config.yaml
d_model: 192
norm_place: "pre"
rope_base: 10000.0
rope_fraction: 1.0
qk_norm: true
bias: "none"
parallel_block: false
lr: 0.00832
warmup_steps: 146
batch_tokens: 131072
steps: 3061
Each number is 50 + 10 x the weight over its row's rms, rounded and kept within 0 to 99. Layers, rows and columns count from 0. The size before them is the row's rms in percent of the matrix's.

# v: layer 3 attention value, 64x192, rms 0.173, rows 4-30, columns 64-127
# o: layer 3 attention output (transposed), 192x192, rms 0.169, rows 4-29,68-93,132-157, columns 64-127
v4 096:61 36 50 47 61 46 34 50 38 63 47 47 48 64 53 50 56 48 55 64 55 61 37 51 61 29 59 32 44 37 59 36 42 77 59 42 61 69 40 44 40 54 30 46 46 26 48 41 38 41 39 64 63 44 64 61 53 46 58 53 34 52 42 46
o4 097:40 50 55 52 46 45 58 50 62 37 33 49 44 55 26 64 57 37 44 50 47 77 50 43 55 49 50 59 31 55 45 43 59 48 37 63 44 46 35 49 66 40 47 45 42 54 45 82 61 60 48 38 58 45 47 37 43 57 59 52 62 50 65 62
o68 084:49 31 42 53 44 49 48 53 65 58 44 55 54 47 28 48 56 32 55 51 34 61 57 26 40 64 45 47 30 42 43 37 49 35 41 59 47 48 51 52 70 53 57 42 50 44 52 57 57 59 54 48 56 52 49 44 51 48 53 60 59 63 51 42
o132 110:47 57 57 50 53 58 43 44 33 54 63 51 45 47 80 56 28 56 46 37 57 41 49 73 53 46 63 51 69 53 70 64 51 55 47 43 51 48 48 62 39 60 53 55 46 55 50 33 29 50 42 48 49 36 54 58 60 44 42 55 38 43 42 47
v5 105:56 42 47 72 62 65 59 45 48 45 54 44 59 61 50 62 50 65 37 67 50 64 56 45 55 62 49 33 50 35 46 56 55 56 53 59 45 58 52 41 53 35 20 47 40 52 53 51 59 40 66 27 52 54 37 45 46 70 68 38 49 41 34 57
o5 103:37 47 68 44 56 74 60 47 50 44 43 47 42 42 43 59 52 23 47 34 43 52 48 39 66 43 46 55 48 34 43 35 71 54 52 36 50 45 56 52 59 48 55 48 36 59 52 40 49 44 56 56 56 55 55 39 45 52 47 73 45 44 38 50
o69 080:48 53 70 66 54 65 57 55 51 39 37 55 48 47 56 56 36 15 61 44 36 49 44 54 65 49 52 52 53 39 54 68 55 48 59 49 53 51 46 57 49 50 45 51 48 71 48 56 58 52 39 65 51 43 61 33 59 41 51 73 34 45 48 44
o133 116:46 50 29 40 36 33 41 45 55 60 47 45 48 56 49 41 57 84 49 61 65 44 46 46 31 64 58 40 34 59 52 50 33 52 46 57 47 53 54 36 46 50 56 53 57 41 57 57 54 44 46 42 48 56 53 75 61 56 45 28 62 49 58 48
v6 097:46 54 56 38 53 36 40 27 52 62 43 42 32 38 42 48 56 54 48 74 66 59 60 47 56 53 47 36 51 52 37 54 56 46 30 67 59 70 50 55 55 71 43 38 36 52 27 58 38 48 31 52 41 56 36 50 33 60 42 43 46 56 37 52
o6 105:40 66 53 53 48 63 54 42 54 51 57 54 56 68 51 38 42 55 48 47 61 41 36 44 30 48 47 61 46 52 51 88 50 40 41 42 49 67 33 53 58 51 59 52 52 59 50 71 53 48 58 52 53 43 44 47 54 37 63 39 57 48 33 39
o70 074:53 59 35 59 55 60 52 43 66 46 54 47 47 59 54 46 43 54 57 38 47 48 46 62 62 76 45 41 45 46 49 68 48 37 61 40 44 39 32 48 43 46 48 47 66 57 44 67 43 44 49 40 55 35 57 49 60 41 72 39 65 56 44 29
o134 115:56 28 49 42 43 41 52 62 42 50 40 50 46 42 47 49 57 45 51 58 47 53 51 44 58 43 56 48 53 47 51 21 51 66 61 56 50 29 70 56 50 45 45 56 56 37 51 24 59 44 55 54 49 54 42 57 30 56 41 66 40 55 67 60
v7 101:47 57 46 64 66 60 41 44 38 57 55 47 56 55 45 63 56 62 57 46 36 35 45 40 64 49 55 45 43 48 51 30 56 44 47 28 59 46 59 37 43 52 60 60 54 54 43 49 40 48 55 47 49 71 47 44 50 42 35 58 48 31 61 46
o7 104:58 59 50 69 45 56 53 67 54 49 33 56 54 47 52 57 59 49 56 56 60 62 45 51 32 46 28 62 54 56 74 61 41 44 48 74 58 41 52 51 50 63 56 51 56 42 47 36 37 49 54 66 54 68 68 43 30 59 48 59 60 45 58 47
o71 080:64 66 59 60 52 48 51 68 59 51 32 61 49 47 59 58 49 43 54 56 58 58 48 58 34 42 26 54 35 64 73 59 52 39 52 68 52 46 55 44 53 65 51 39 64 49 47 51 41 52 51 49 54 51 81 54 42 61 53 63 63 42 59 36
o135 119:43 40 54 32 52 38 44 42 51 52 60 55 47 58 44 51 41 53 43 41 45 37 48 56 70 55 80 54 57 42 28 32 59 52 52 31 45 64 41 55 52 37 46 45 51 57 47 54 69 57 48 36 39 44 35 65 69 36 46 39 29 57 34 55
v8 105:45 54 53 39 52 59 55 44 49 46 45 36 45 50 48 42 47 44 57 55 41 50 61 54 54 51 51 61 53 53 24 50 46 44 23 70 35 64 32 56 48 46 42 48 40 56 60 40 59 43 55 53 66 45 49 55 49 40 43 50 55 57 33 55
o8 103:54 70 54 60 45 41 48 37 39 46 42 55 44 52 46 41 44 57 44 50 49 59 44 47 40 41 55 49 54 41 31 50 56 38 49 70 48 65 63 44 41 53 55 59 27 31 57 46 55 70 49 49 46 65 45 51 50 65 54 54 61 48 47 48
o72 086:36 69 46 49 33 39 50 43 41 32 63 47 52 42 42 46 53 45 31 50 49 56 38 42 48 51 59 50 55 34 42 52 50 50 49 47 62 44 54 41 42 58 58 69 36 38 52 44 43 68 45 49 52 60 36 59 43 48 57 63 70 60 51 52
o136 122:46 31 39 47 59 57 59 60 61 61 34 45 56 59 63 59 53 50 58 54 62 39 63 54 55 55 55 51 42 61 72 51 49 52 55 32 46 48 48 53 66 47 47 41 77 50 43 58 52 32 52 47 47 41 61 46 58 47 49 45 33 48 46 45
v9 094:51 50 56 37 55 34 53 26 35 50 62 40 48 64 60 35 55 53 40 51 44 57 41 59 40 44 58 53 61 52 42 46 55 55 59 59 42 48 51 52 30 44 40 52 38 53 42 62 56 50 54 42 53 45 54 53 51 41 38 48 44 41 49 53
o9 096:46 44 62 72 41 68 43 43 50 51 59 49 29 50 62 62 56 45 46 62 45 47 52 35 44 60 33 33 49 42 54 64 32 38 26 41 68 50 52 57 44 56 41 57 60 59 58 45 54 50 55 46 43 48 38 70 73 35 41 54 25 53 61 51
o73 084:30 62 58 70 38 54 45 42 52 51 52 49 34 44 46 46 63 48 56 55 32 56 42 35 46 58 36 40 45 41 58 47 29 34 52 43 51 70 47 63 51 70 36 67 56 62 56 47 44 50 48 35 48 54 51 46 60 37 48 47 47 42 44 42
o137 114:64 51 50 24 53 31 53 56 40 48 44 60 67 63 54 43 40 55 59 39 57 45 62 71 53 37 65 59 54 56 51 41 66 72 56 56 47 50 47 50 53 39 61 44 45 43 37 64 56 47 45 65 47 60 57 40 39 53 53 60 68 56 47 69
v10 091:38 45 39 44 59 38 51 40 44 49 56 30 49 45 54 58 56 57 42 38 45 50 70 48 46 45 54 64 47 53 60 57 52 79 59 59 51 50 50 63 55 41 40 46 52 50 43 45 40 65 41 43 58 31 49 51 59 59 53 61 72 48 54 62
o10 096:42 45 69 47 59 49 48 45 30 45 49 74 54 48 39 43 56 62 43 61 54 46 56 21 55 42 38 57 64 45 61 30 52 65 37 60 43 39 41 38 55 51 68 62 54 43 59 57 49 67 59 40 53 48 35 59 51 66 44 49 46 60 57 49
o74 075:36 61 65 46 60 50 35 38 26 42 48 62 52 43 25 50 51 54 52 65 58 38 54 30 58 40 34 49 50 66 61 54 51 58 46 63 43 31 38 44 40 57 65 59 65 57 55 59 63 47 53 54 50 53 32 44 48 66 45 45 50 61 31 55
o138 109:66 48 43 54 38 45 62 58 64 52 48 44 51 57 68 50 60 38 58 17 47 63 41 75 52 55 67 40 41 43 49 63 45 29 49 32 63 63 68 58 46 52 39 42 40 62 39 63 51 40 46 50 51 53 57 51 43 46 57 54 56 33 56 60
v11 089:27 38 35 44 62 66 48 48 64 56 45 47 44 47 59 42 74 45 36 52 60 42 39 54 35 56 57 58 48 42 49 43 55 59 66 54 44 35 49 34 39 53 54 39 53 32 27 48 72 40 38 44 38 44 47 30 31 40 62 61 20 42 72 46
o11 101:31 40 40 47 41 31 37 68 53 40 43 53 63 46 58 62 51 56 46 68 55 51 52 32 53 46 51 45 46 29 31 53 53 40 74 43 42 49 48 51 44 48 55 41 53 36 61 54 29 57 57 51 39 51 46 57 60 50 51 58 43 62 51 29
o75 078:60 54 65 52 34 35 54 54 40 43 62 38 62 72 56 62 44 46 43 43 47 45 41 33 57 47 47 50 55 23 51 49 41 49 71 39 45 49 56 45 42 66 54 46 46 48 61 36 40 54 57 38 47 71 43 49 44 61 40 42 57 47 56 64
o139 104:62 59 37 63 57 65 44 40 59 66 48 56 34 45 37 26 59 48 43 44 38 60 59 69 35 59 54 51 52 73 62 46 57 56 22 65 64 45 55 43 60 44 48 46 57 57 45 46 59 43 41 56 57 35 56 47 49 42 48 52 49 59 59 57
v12 102:52 33 43 59 55 51 48 42 37 44 46 48 59 63 52 56 71 60 50 47 47 51 46 62 44 47 44 46 59 62 48 62 50 55 59 71 44 55 58 57 53 42 36 40 35 55 73 57 36 67 70 51 45 53 46 54 56 58 45 14 51 55 53 35
o12 103:45 50 54 62 50 40 35 40 53 50 63 64 60 42 38 26 62 66 42 51 36 64 66 53 56 56 45 50 58 40 45 27 51 33 55 55 51 48 62 63 58 52 61 60 45 38 47 40 38 56 63 43 52 36 57 61 63 52 55 62 43 55 51 50
o76 083:58 44 62 47 44 31 58 46 53 54 48 61 57 33 44 44 42 70 53 57 43 47 73 65 47 47 49 43 57 47 38 39 61 35 60 40 49 46 51 58 44 53 63 53 53 36 42 51 41 56 57 45 51 49 71 52 45 39 62 57 33 58 44 57
o140 109:44 54 32 46 53 60 50 53 44 31 40 37 41 66 56 67 52 38 56 49 55 43 37 32 48 52 56 52 52 50 51 52 34 64 48 56 54 44 42 38 29 50 42 44 57 67 68 59 73 50 40 44 53 62 45 35 48 44 40 40 60 44 58 50
v13 102:27 37 45 36 28 43 45 59 42 42 44 50 44 54 40 40 44 52 51 48 39 48 32 39 32 37 58 45 53 53 48 49 59 51 56 53 65 66 40 36 68 56 57 57 59 49 56 38 48 28 48 52 44 33 31 36 55 46 43 52 53 67 46 60
o13 100:54 53 75 55 57 52 63 65 56 47 79 52 60 57 48 68 43 55 48 54 58 59 40 62 49 55 37 42 60 43 40 40 57 40 49 49 47 54 28 52 45 58 55 47 54 54 49 51 68 60 58 55 45 49 40 58 76 67 48 49 60 57 32 63
o77 084:56 66 71 59 61 61 47 75 39 47 54 59 30 57 51 52 28 52 49 57 59 63 46 63 31 56 39 43 50 26 52 45 59 45 51 47 41 73 46 50 55 80 60 59 52 42 56 60 67 67 50 63 40 55 45 51 61 62 58 61 51 52 43 49
o141 114:45 44 30 38 40 48 59 22 55 66 31 53 54 41 59 42 70 34 48 40 50 42 55 40 61 50 66 59 25 78 50 58 51 64 43 53 49 51 62 42 54 35 52 43 46 52 45 47 46 39 45 57 48 42 57 54 30 41 41 37 49 47 57 42
v14 097:38 34 38 51 57 33 47 48 36 47 39 63 43 50 60 56 48 55 53 44 50 53 39 56 57 52 22 66 29 47 36 64 51 49 40 60 66 62 47 42 46 44 45 44 51 49 57 30 67 50 62 47 49 43 46 37 65 36 43 53 62 50 63 58
o14 107:58 55 52 40 49 46 56 56 50 46 24 55 56 46 48 50 47 60 53 62 60 55 66 62 58 46 66 52 40 39 79 56 57 52 26 48 67 57 43 38 30 38 53 58 43 52 53 47 44 55 43 42 46 54 67 32 47 43 60 61 65 60 43 46
o78 073:68 54 43 56 30 63 68 42 53 32 47 57 33 51 47 54 54 63 45 57 44 48 48 54 56 57 71 58 53 56 71 59 43 46 41 45 60 50 55 36 20 42 53 46 57 45 46 56 44 32 60 39 29 61 64 48 58 70 44 59 55 42 54 50
o142 113:43 58 47 48 48 49 41 56 46 55 60 50 50 51 56 56 57 39 54 44 46 55 38 33 35 54 34 40 68 48 21 44 46 53 66 45 36 47 46 69 75 48 56 58 52 56 49 56 53 45 47 48 62 37 48 63 39 53 44 46 35 51 52 57
v15 093:44 40 45 51 53 45 42 52 62 46 52 45 52 46 53 58 59 39 57 39 33 59 53 58 53 58 57 51 39 63 41 55 46 54 51 38 52 70 45 58 51 48 49 43 50 55 41 67 50 46 49 67 42 41 62 51 43 48 64 48 58 53 34 35
o15 091:56 52 40 66 46 62 63 60 49 61 35 51 52 37 68 41 47 62 50 63 48 58 45 48 53 32 36 51 43 41 45 65 47 39 39 48 55 40 50 60 40 52 61 62 63 43 55 75 47 71 69 56 60 43 41 66 50 36 31 53 43 68 36 40
o79 086:56 48 51 62 42 60 74 41 66 41 43 59 72 57 51 31 58 66 24 58 55 53 46 51 45 50 56 55 36 35 49 53 56 45 47 50 50 48 46 52 41 50 71 47 53 67 56 41 38 64 61 32 48 35 46 65 69 28 29 50 23 61 50 55
o143 109:41 48 57 41 55 33 41 49 43 47 59 48 41 53 45 59 52 48 59 35 63 42 58 39 59 56 59 52 57 55 53 40 51 58 52 51 52 61 63 51 63 52 38 45 30 42 40 41 57 25 35 55 41 66 46 38 40 65 68 54 62 40 51 64
v16 095:50 53 55 62 61 67 53 64 56 42 63 65 48 60 28 50 66 62 42 56 51 48 48 55 54 60 68 61 43 42 61 42 55 46 46 44 54 25 58 43 54 91 52 75 46 40 57 53 46 44 48 53 50 59 42 43 53 45 42 62 49 37 48 52
o16 103:67 46 58 31 38 46 50 73 51 54 44 53 63 45 40 39 57 43 32 52 44 55 48 46 40 48 51 49 47 57 42 46 36 42 45 56 65 37 47 66 60 53 53 39 67 53 41 57 51 48 43 71 61 33 42 45 40 40 48 50 52 48 51 56
o80 073:68 63 61 27 42 39 49 62 41 48 48 41 62 58 46 44 61 46 57 52 63 50 31 51 45 43 54 48 50 55 53 59 58 51 34 58 55 43 33 50 53 39 43 41 54 53 44 55 45 30 40 67 57 38 37 60 30 51 41 49 38 41 45 67
o144 120:28 52 39 78 51 51 44 21 46 58 53 51 53 44 69 62 39 49 55 43 56 51 62 47 44 52 45 55 51 50 57 53 62 59 54 40 45 67 60 37 50 61 61 52 49 48 57 41 61 59 61 29 41 60 52 65 64 76 50 49 57 45 54 38
v17 099:44 47 61 42 56 53 50 50 51 53 34 50 55 50 64 42 43 47 38 31 51 62 63 48 52 45 40 55 49 38 38 56 57 57 58 52 48 32 60 42 49 42 37 62 50 51 32 33 49 56 40 53 43 46 51 36 50 55 46 44 39 48 41 45
o17 103:70 47 51 82 71 34 61 58 45 45 46 36 56 55 46 52 49 62 54 51 33 49 50 42 43 66 50 44 52 51 59 57 34 43 51 25 45 47 49 52 61 52 56 55 40 46 44 52 56 28 59 33 71 45 49 60 54 34 51 63 44 59 53 59
o81 078:67 55 56 76 52 42 49 49 51 39 46 55 47 53 50 47 50 50 49 49 35 48 40 52 39 60 56 53 46 49 59 47 36 56 40 25 53 57 65 37 63 55 58 61 24 53 52 60 71 32 47 45 50 46 62 51 48 50 29 44 59 46 54 60
o145 112:40 45 38 24 38 64 38 55 50 54 45 57 48 53 52 53 47 48 36 50 57 41 55 58 56 26 36 47 56 54 48 53 68 47 51 76 52 48 52 49 38 42 39 48 76 44 46 43 35 67 47 60 38 59 48 39 49 65 59 52 46 59 46 45
v18 102:57 48 51 52 41 59 40 46 56 41 38 47 42 51 52 51 38 64 36 44 53 65 43 41 57 44 50 29 50 43 60 58 55 55 63 59 50 49 45 65 58 58 62 47 42 68 59 28 52 45 49 53 39 43 52 63 44 58 37 57 64 51 52 69
o18 100:42 61 39 56 66 36 53 59 41 49 70 43 52 39 43 46 64 49 50 29 59 53 72 39 35 63 43 54 42 54 47 37 48 44 52 60 37 61 55 52 33 42 39 49 33 36 48 68 62 39 63 57 46 52 52 64 50 39 54 51 61 54 51 35
o82 084:51 48 41 43 66 37 45 61 40 61 59 34 51 48 54 42 64 52 44 26 55 50 47 38 52 59 41 73 53 61 58 46 44 48 46 55 44 54 49 50 50 60 31 53 36 41 41 57 56 59 55 40 55 56 49 60 52 41 48 53 69 44 54 27
o146 115:47 41 53 55 41 62 42 43 56 46 34 55 44 59 49 62 31 55 61 73 44 44 30 51 51 32 54 38 47 42 46 57 52 61 40 42 66 37 51 46 59 51 66 52 57 63 48 41 54 51 42 54 53 46 53 41 49 75 41 48 36 45 48 58
v19 107:66 36 51 45 52 53 33 50 52 45 61 39 37 56 63 41 31 27 58 27 53 62 64 48 42 43 55 49 54 46 40 57 56 68 44 32 69 41 47 54 29 29 60 40 45 48 42 46 44 60 43 54 43 55 47 51 42 42 38 35 47 40 36 65
o19 104:48 48 33 49 38 50 55 60 51 53 69 51 44 45 52 59 60 51 40 65 44 54 43 45 39 48 58 44 62 68 57 57 41 55 47 54 38 43 61 53 63 56 47 40 59 53 59 54 58 40 62 61 50 40 50 51 56 33 44 59 61 68 52 34
o83 084:46 55 42 60 44 48 61 53 71 52 68 53 53 32 58 75 42 60 40 49 35 61 64 43 34 44 61 53 57 61 52 60 33 52 40 49 43 52 54 70 65 59 49 46 54 61 50 52 44 52 50 53 42 48 42 53 53 27 47 54 55 68 59 44
o147 118:50 48 60 47 60 41 43 38 40 52 32 38 57 55 48 33 60 54 56 51 66 49 47 50 59 57 38 57 40 40 45 38 63 41 61 44 66 37 44 45 29 54 49 50 38 46 53 43 49 61 48 40 52 64 57 38 45 74 52 35 49 28 46 59
v20 107:51 41 67 54 55 47 69 47 35 54 49 53 45 41 37 63 61 45 45 67 50 49 42 41 60 52 69 51 29 54 41 50 48 72 56 53 43 61 45 51 56 53 54 53 39 35 51 67 57 56 61 42 41 54 52 34 54 49 61 44 69 53 60 69
o20 103:46 57 48 45 76 53 35 71 50 56 60 36 58 51 55 45 29 44 51 32 47 36 56 42 48 51 64 61 60 51 44 48 39 40 35 53 40 56 56 55 56 43 43 41 66 55 47 49 52 62 61 75 58 55 34 63 58 48 59 72 51 50 43 53
o84 082:45 51 37 48 55 39 29 67 66 52 58 43 48 52 66 38 47 59 44 29 45 53 46 43 51 52 52 60 53 49 49 44 46 37 48 46 51 68 68 60 48 30 57 44 63 48 59 39 53 61 48 61 48 58 41 51 61 58 47 69 49 59 38 52
o148 118:69 44 59 63 33 56 62 34 48 38 48 65 41 54 41 53 52 54 51 66 50 62 51 53 61 39 39 27 53 46 59 50 59 58 59 43 53 45 36 44 50 58 40 61 26 57 47 65 38 37 32 26 47 43 54 37 32 38 44 24 51 56 59 53
v21 109:55 42 33 44 55 61 49 58 51 35 56 52 54 40 80 53 37 50 59 37 51 54 62 46 49 53 52 54 74 41 55 54 42 23 50 70 68 45 42 40 41 49 46 42 49 56 48 40 52 42 44 56 64 46 37 46 51 52 50 63 43 47 42 46
o21 105:30 43 66 60 35 53 33 60 48 49 43 42 65 60 54 50 26 40 41 21 49 60 60 51 63 43 27 48 46 35 56 54 44 51 38 32 44 49 57 50 45 37 45 49 51 34 57 63 59 48 51 46 54 58 82 56 41 59 40 39 53 51 55 42
o85 086:46 48 62 62 32 45 45 59 52 59 56 52 47 50 45 66 46 45 39 22 49 56 41 43 56 32 46 33 61 35 51 49 43 54 38 30 60 65 60 57 49 53 70 41 46 38 53 54 57 43 63 44 61 52 81 55 50 60 28 30 54 45 60 62
o149 116:68 57 50 42 63 31 67 41 56 45 53 44 38 39 40 32 63 53 68 74 53 49 47 59 39 58 64 45 51 59 45 56 63 46 68 70 48 49 42 49 47 55 48 47 52 54 46 34 37 57 56 57 39 52 11 44 60 50 62 64 44 47 45 46
v22 105:49 68 25 41 48 42 53 50 69 32 60 46 45 42 50 66 45 51 75 56 46 56 28 53 54 53 30 60 53 57 63 45 39 57 25 48 37 60 62 51 36 59 78 63 49 57 59 42 48 43 44 67 47 42 53 32 60 50 61 49 36 51 33 46
o22 104:40 35 56 49 36 54 57 60 58 47 44 47 48 54 52 31 61 52 41 53 48 54 51 39 48 62 61 45 51 78 29 45 51 35 48 65 33 56 52 52 52 52 35 44 45 56 58 47 54 56 45 53 47 48 48 47 44 33 58 44 58 47 53 65
o86 076:56 50 59 51 38 49 58 59 58 53 33 52 43 66 43 43 47 55 45 46 47 67 48 47 38 58 63 51 48 75 35 52 56 38 55 47 37 48 46 44 46 55 46 43 49 51 49 52 54 49 53 46 31 48 56 44 46 45 57 50 60 57 54 56
o150 122:59 56 45 49 61 50 48 32 40 47 54 44 50 37 45 56 47 47 52 57 46 30 44 77 50 45 55 46 40 18 71 54 47 58 47 37 68 57 48 48 41 56 57 60 41 39 55 60 42 53 51 50 54 53 62 54 52 58 44 47 52 47 52 39
v23 099:33 61 45 51 51 47 51 54 33 62 51 47 56 35 50 48 31 67 58 31 40 55 39 47 41 37 55 43 44 42 44 47 57 48 64 44 60 52 42 58 38 42 31 47 37 83 49 56 47 51 40 50 48 52 56 47 54 61 60 62 47 48 40 47
o23 101:74 54 64 23 75 39 46 47 56 57 51 40 42 46 54 48 58 41 49 44 56 36 68 59 72 49 35 29 40 67 47 43 47 38 46 42 38 47 30 57 56 33 50 45 62 48 46 34 42 46 50 44 60 26 31 44 44 47 52 56 55 54 40 47
o87 074:67 55 61 45 73 51 55 53 55 46 38 33 33 50 46 45 46 40 44 52 47 39 55 59 70 40 35 41 43 55 50 50 38 40 34 41 42 50 28 60 49 49 52 45 56 34 62 58 38 48 48 50 52 32 23 48 40 58 45 45 69 64 56 33
o151 123:27 40 26 50 29 61 49 48 48 53 52 61 59 39 46 56 42 56 49 53 54 58 41 36 38 47 63 72 57 36 47 69 52 61 66 58 58 52 61 54 44 51 51 50 53 51 49 46 60 51 50 60 47 77 74 56 53 51 68 44 36 48 53 51
v24 103:33 53 49 48 43 34 64 50 46 44 51 58 62 48 48 52 46 44 67 58 20 43 64 66 62 56 50 53 53 43 51 54 55 48 45 43 60 44 46 32 51 53 47 56 48 59 63 40 32 50 56 46 42 48 53 54 63 41 46 44 52 58 51 52
o24 105:50 41 55 49 31 55 40 53 52 45 53 50 51 50 55 41 32 58 42 58 53 74 51 45 43 52 44 50 21 33 45 59 50 57 36 57 45 47 56 40 60 56 38 36 43 38 48 58 49 50 58 40 47 73 54 45 43 59 51 67 45 60 42 45
o88 085:43 43 66 64 36 49 39 46 49 36 43 45 53 47 42 41 46 61 52 54 56 65 57 50 52 54 59 42 47 43 33 58 49 60 40 64 29 48 35 54 57 40 34 40 40 49 42 43 44 49 52 60 48 75 58 29 51 47 40 65 41 62 39 56
o152 120:56 57 36 41 63 40 47 50 47 59 56 58 45 50 52 49 69 42 51 45 47 26 57 47 52 44 43 59 78 56 51 38 48 41 61 46 73 57 59 54 39 50 55 62 72 53 46 49 59 38 41 49 51 29 45 62 63 49 49 30 60 37 61 56
v25 094:44 58 53 35 68 34 65 52 26 50 49 40 47 63 42 38 14 54 54 60 54 27 51 39 64 43 62 49 61 51 61 36 32 37 26 41 44 40 44 61 42 47 48 46 48 59 55 56 53 50 65 58 43 59 34 44 46 55 41 48 59 53 61 44
o25 099:41 50 48 74 40 66 63 41 37 49 48 55 49 49 60 51 70 43 50 41 68 61 34 50 36 40 60 58 50 73 57 50 56 60 43 41 39 50 63 41 54 49 59 55 47 25 45 35 35 47 40 51 62 47 43 47 35 51 47 72 45 54 41 44
o89 079:46 59 41 62 61 61 63 52 41 61 50 36 46 39 64 54 76 54 49 41 54 45 38 53 34 48 56 55 41 57 46 42 39 58 47 43 62 50 42 47 41 49 68 52 41 43 65 34 24 46 35 40 76 45 43 46 41 46 35 45 44 43 58 45
o153 110:55 49 55 31 58 47 33 52 55 43 53 47 52 53 39 62 32 38 55 56 43 47 55 50 58 56 50 49 48 29 53 51 52 43 53 48 55 48 44 51 45 46 37 45 54 72 47 63 63 61 55 52 35 55 58 45 63 51 68 46 52 51 44 65
v26 101:54 40 56 46 55 43 47 54 54 41 54 40 52 40 42 60 45 59 57 52 56 44 54 56 64 41 45 49 46 20 55 44 53 59 44 49 66 48 60 45 57 44 36 53 58 40 49 60 61 53 42 57 64 47 63 54 45 57 29 42 35 42 67 52
o26 099:57 43 63 47 62 47 53 38 52 44 63 64 64 54 58 49 62 64 36 59 44 36 26 62 42 53 62 43 42 46 52 38 40 46 50 51 34 51 52 37 39 49 48 49 63 67 56 50 42 33 49 44 45 57 61 22 47 53 54 43 50 60 48 42
o90 080:48 45 57 64 50 52 42 44 57 49 54 50 60 56 32 35 53 57 44 54 56 46 36 59 53 52 48 62 24 55 49 50 31 37 55 25 57 38 68 54 39 54 59 43 63 50 54 38 44 57 35 37 50 45 50 38 49 41 60 41 53 62 57 47
o154 118:56 44 40 42 39 54 57 60 43 50 42 46 36 40 55 51 46 47 58 47 51 58 62 44 58 47 44 34 69 51 53 54 59 52 57 46 58 53 28 60 55 54 41 53 28 31 39 56 50 64 55 57 63 52 47 66 54 39 47 61 63 36 47 52
v27 092:51 62 55 59 43 55 54 47 52 40 55 54 43 30 66 56 48 43 48 33 35 42 56 43 47 42 47 44 46 58 50 61 58 47 46 51 35 39 47 51 58 67 34 40 69 43 57 39 63 46 44 48 76 49 58 52 54 44 50 50 58 66 35 66
o27 101:45 51 53 52 48 60 66 69 60 57 71 41 60 68 28 46 51 62 52 43 38 51 51 40 40 66 44 38 47 48 57 46 53 50 70 59 36 49 53 43 47 60 41 48 48 45 67 44 56 59 54 36 47 55 51 57 59 56 48 40 63 49 50 48
o91 078:43 43 58 49 46 51 76 50 45 55 71 52 56 51 45 66 42 50 57 63 46 55 27 56 46 57 61 61 58 56 48 35 56 65 52 50 31 51 55 57 38 43 51 47 60 30 77 57 57 35 52 40 37 46 43 45 51 50 44 53 52 47 52 47
o155 111:42 50 32 49 55 40 24 48 39 28 19 62 40 57 58 37 42 40 53 46 58 47 66 53 51 43 47 52 45 46 53 58 43 40 33 48 73 57 43 52 63 55 61 60 43 52 31 58 59 55 43 48 42 53 54 52 45 57 58 52 39 51 47 42
v28 104:58 66 40 60 60 46 47 42 53 56 59 50 68 43 47 35 41 42 44 60 45 44 65 29 54 54 47 43 54 54 50 52 54 63 36 54 48 73 36 61 68 61 51 43 34 48 39 53 57 46 50 47 51 57 50 39 46 51 48 54 53 36 41 44
o28 105:51 68 43 63 43 59 47 54 68 48 50 47 62 47 43 57 45 30 70 48 63 50 37 49 38 70 40 45 38 35 82 36 67 46 51 60 58 53 59 58 42 51 58 47 58 61 42 42 49 50 56 54 56 56 28 44 36 54 33 47 56 56 51 49
o92 087:57 56 60 77 54 59 53 43 60 49 52 40 61 49 52 51 48 45 72 48 68 55 50 50 63 55 25 50 46 46 78 41 57 52 47 67 30 37 49 59 45 38 50 55 53 55 41 36 49 62 50 49 64 46 36 48 34 40 30 52 48 53 36 56
o156 121:51 31 50 28 48 44 46 53 33 47 50 54 32 48 53 46 52 69 28 47 25 46 58 54 56 30 58 56 58 64 17 69 36 44 52 40 47 55 39 43 58 60 37 41 40 53 59 58 41 36 42 51 34 51 63 52 65 48 73 50 44 35 49 45
v29 101:50 30 69 48 55 31 50 37 63 68 48 41 53 32 52 54 41 67 41 59 39 54 30 64 54 50 33 53 57 44 43 53 30 43 62 51 48 43 31 49 45 43 65 66 62 67 41 63 36 32 55 58 43 37 51 54 44 58 47 53 61 58 56 47
o29 099:57 54 60 65 72 56 63 28 40 64 37 41 29 51 35 55 49 37 59 42 43 47 41 44 42 43 48 65 57 51 65 51 31 39 67 44 42 49 67 50 45 49 44 67 59 74 39 57 31 50 48 27 35 52 50 61 39 32 51 49 46 36 47 53
o93 079:57 58 45 66 83 48 56 42 45 63 45 38 50 51 39 65 39 36 42 55 64 59 55 48 52 38 50 64 43 45 55 49 39 40 41 57 61 40 64 57 33 57 49 60 66 55 50 61 39 39 54 42 31 56 50 53 35 49 59 49 56 41 41 39
o157 117:42 37 47 43 24 54 37 71 54 33 60 50 56 66 60 50 50 67 51 38 46 44 51 51 40 63 61 37 49 59 46 63 66 66 42 50 56 53 44 41 66 54 52 33 30 29 52 43 56 60 44 57 65 44 55 39 66 57 43 52 49 63 61 64
v30 096:46 58 65 67 59 28 70 43 63 64 60 54 46 57 38 57 38 45 54 62 58 54 50 55 52 58 52 45 54 57 49 55 57 60 55 67 63 48 62 63 62 43 46 44 59 48 50 32 34 49 40 55 50 52 53 55 64 42 56 38 38 61 53 51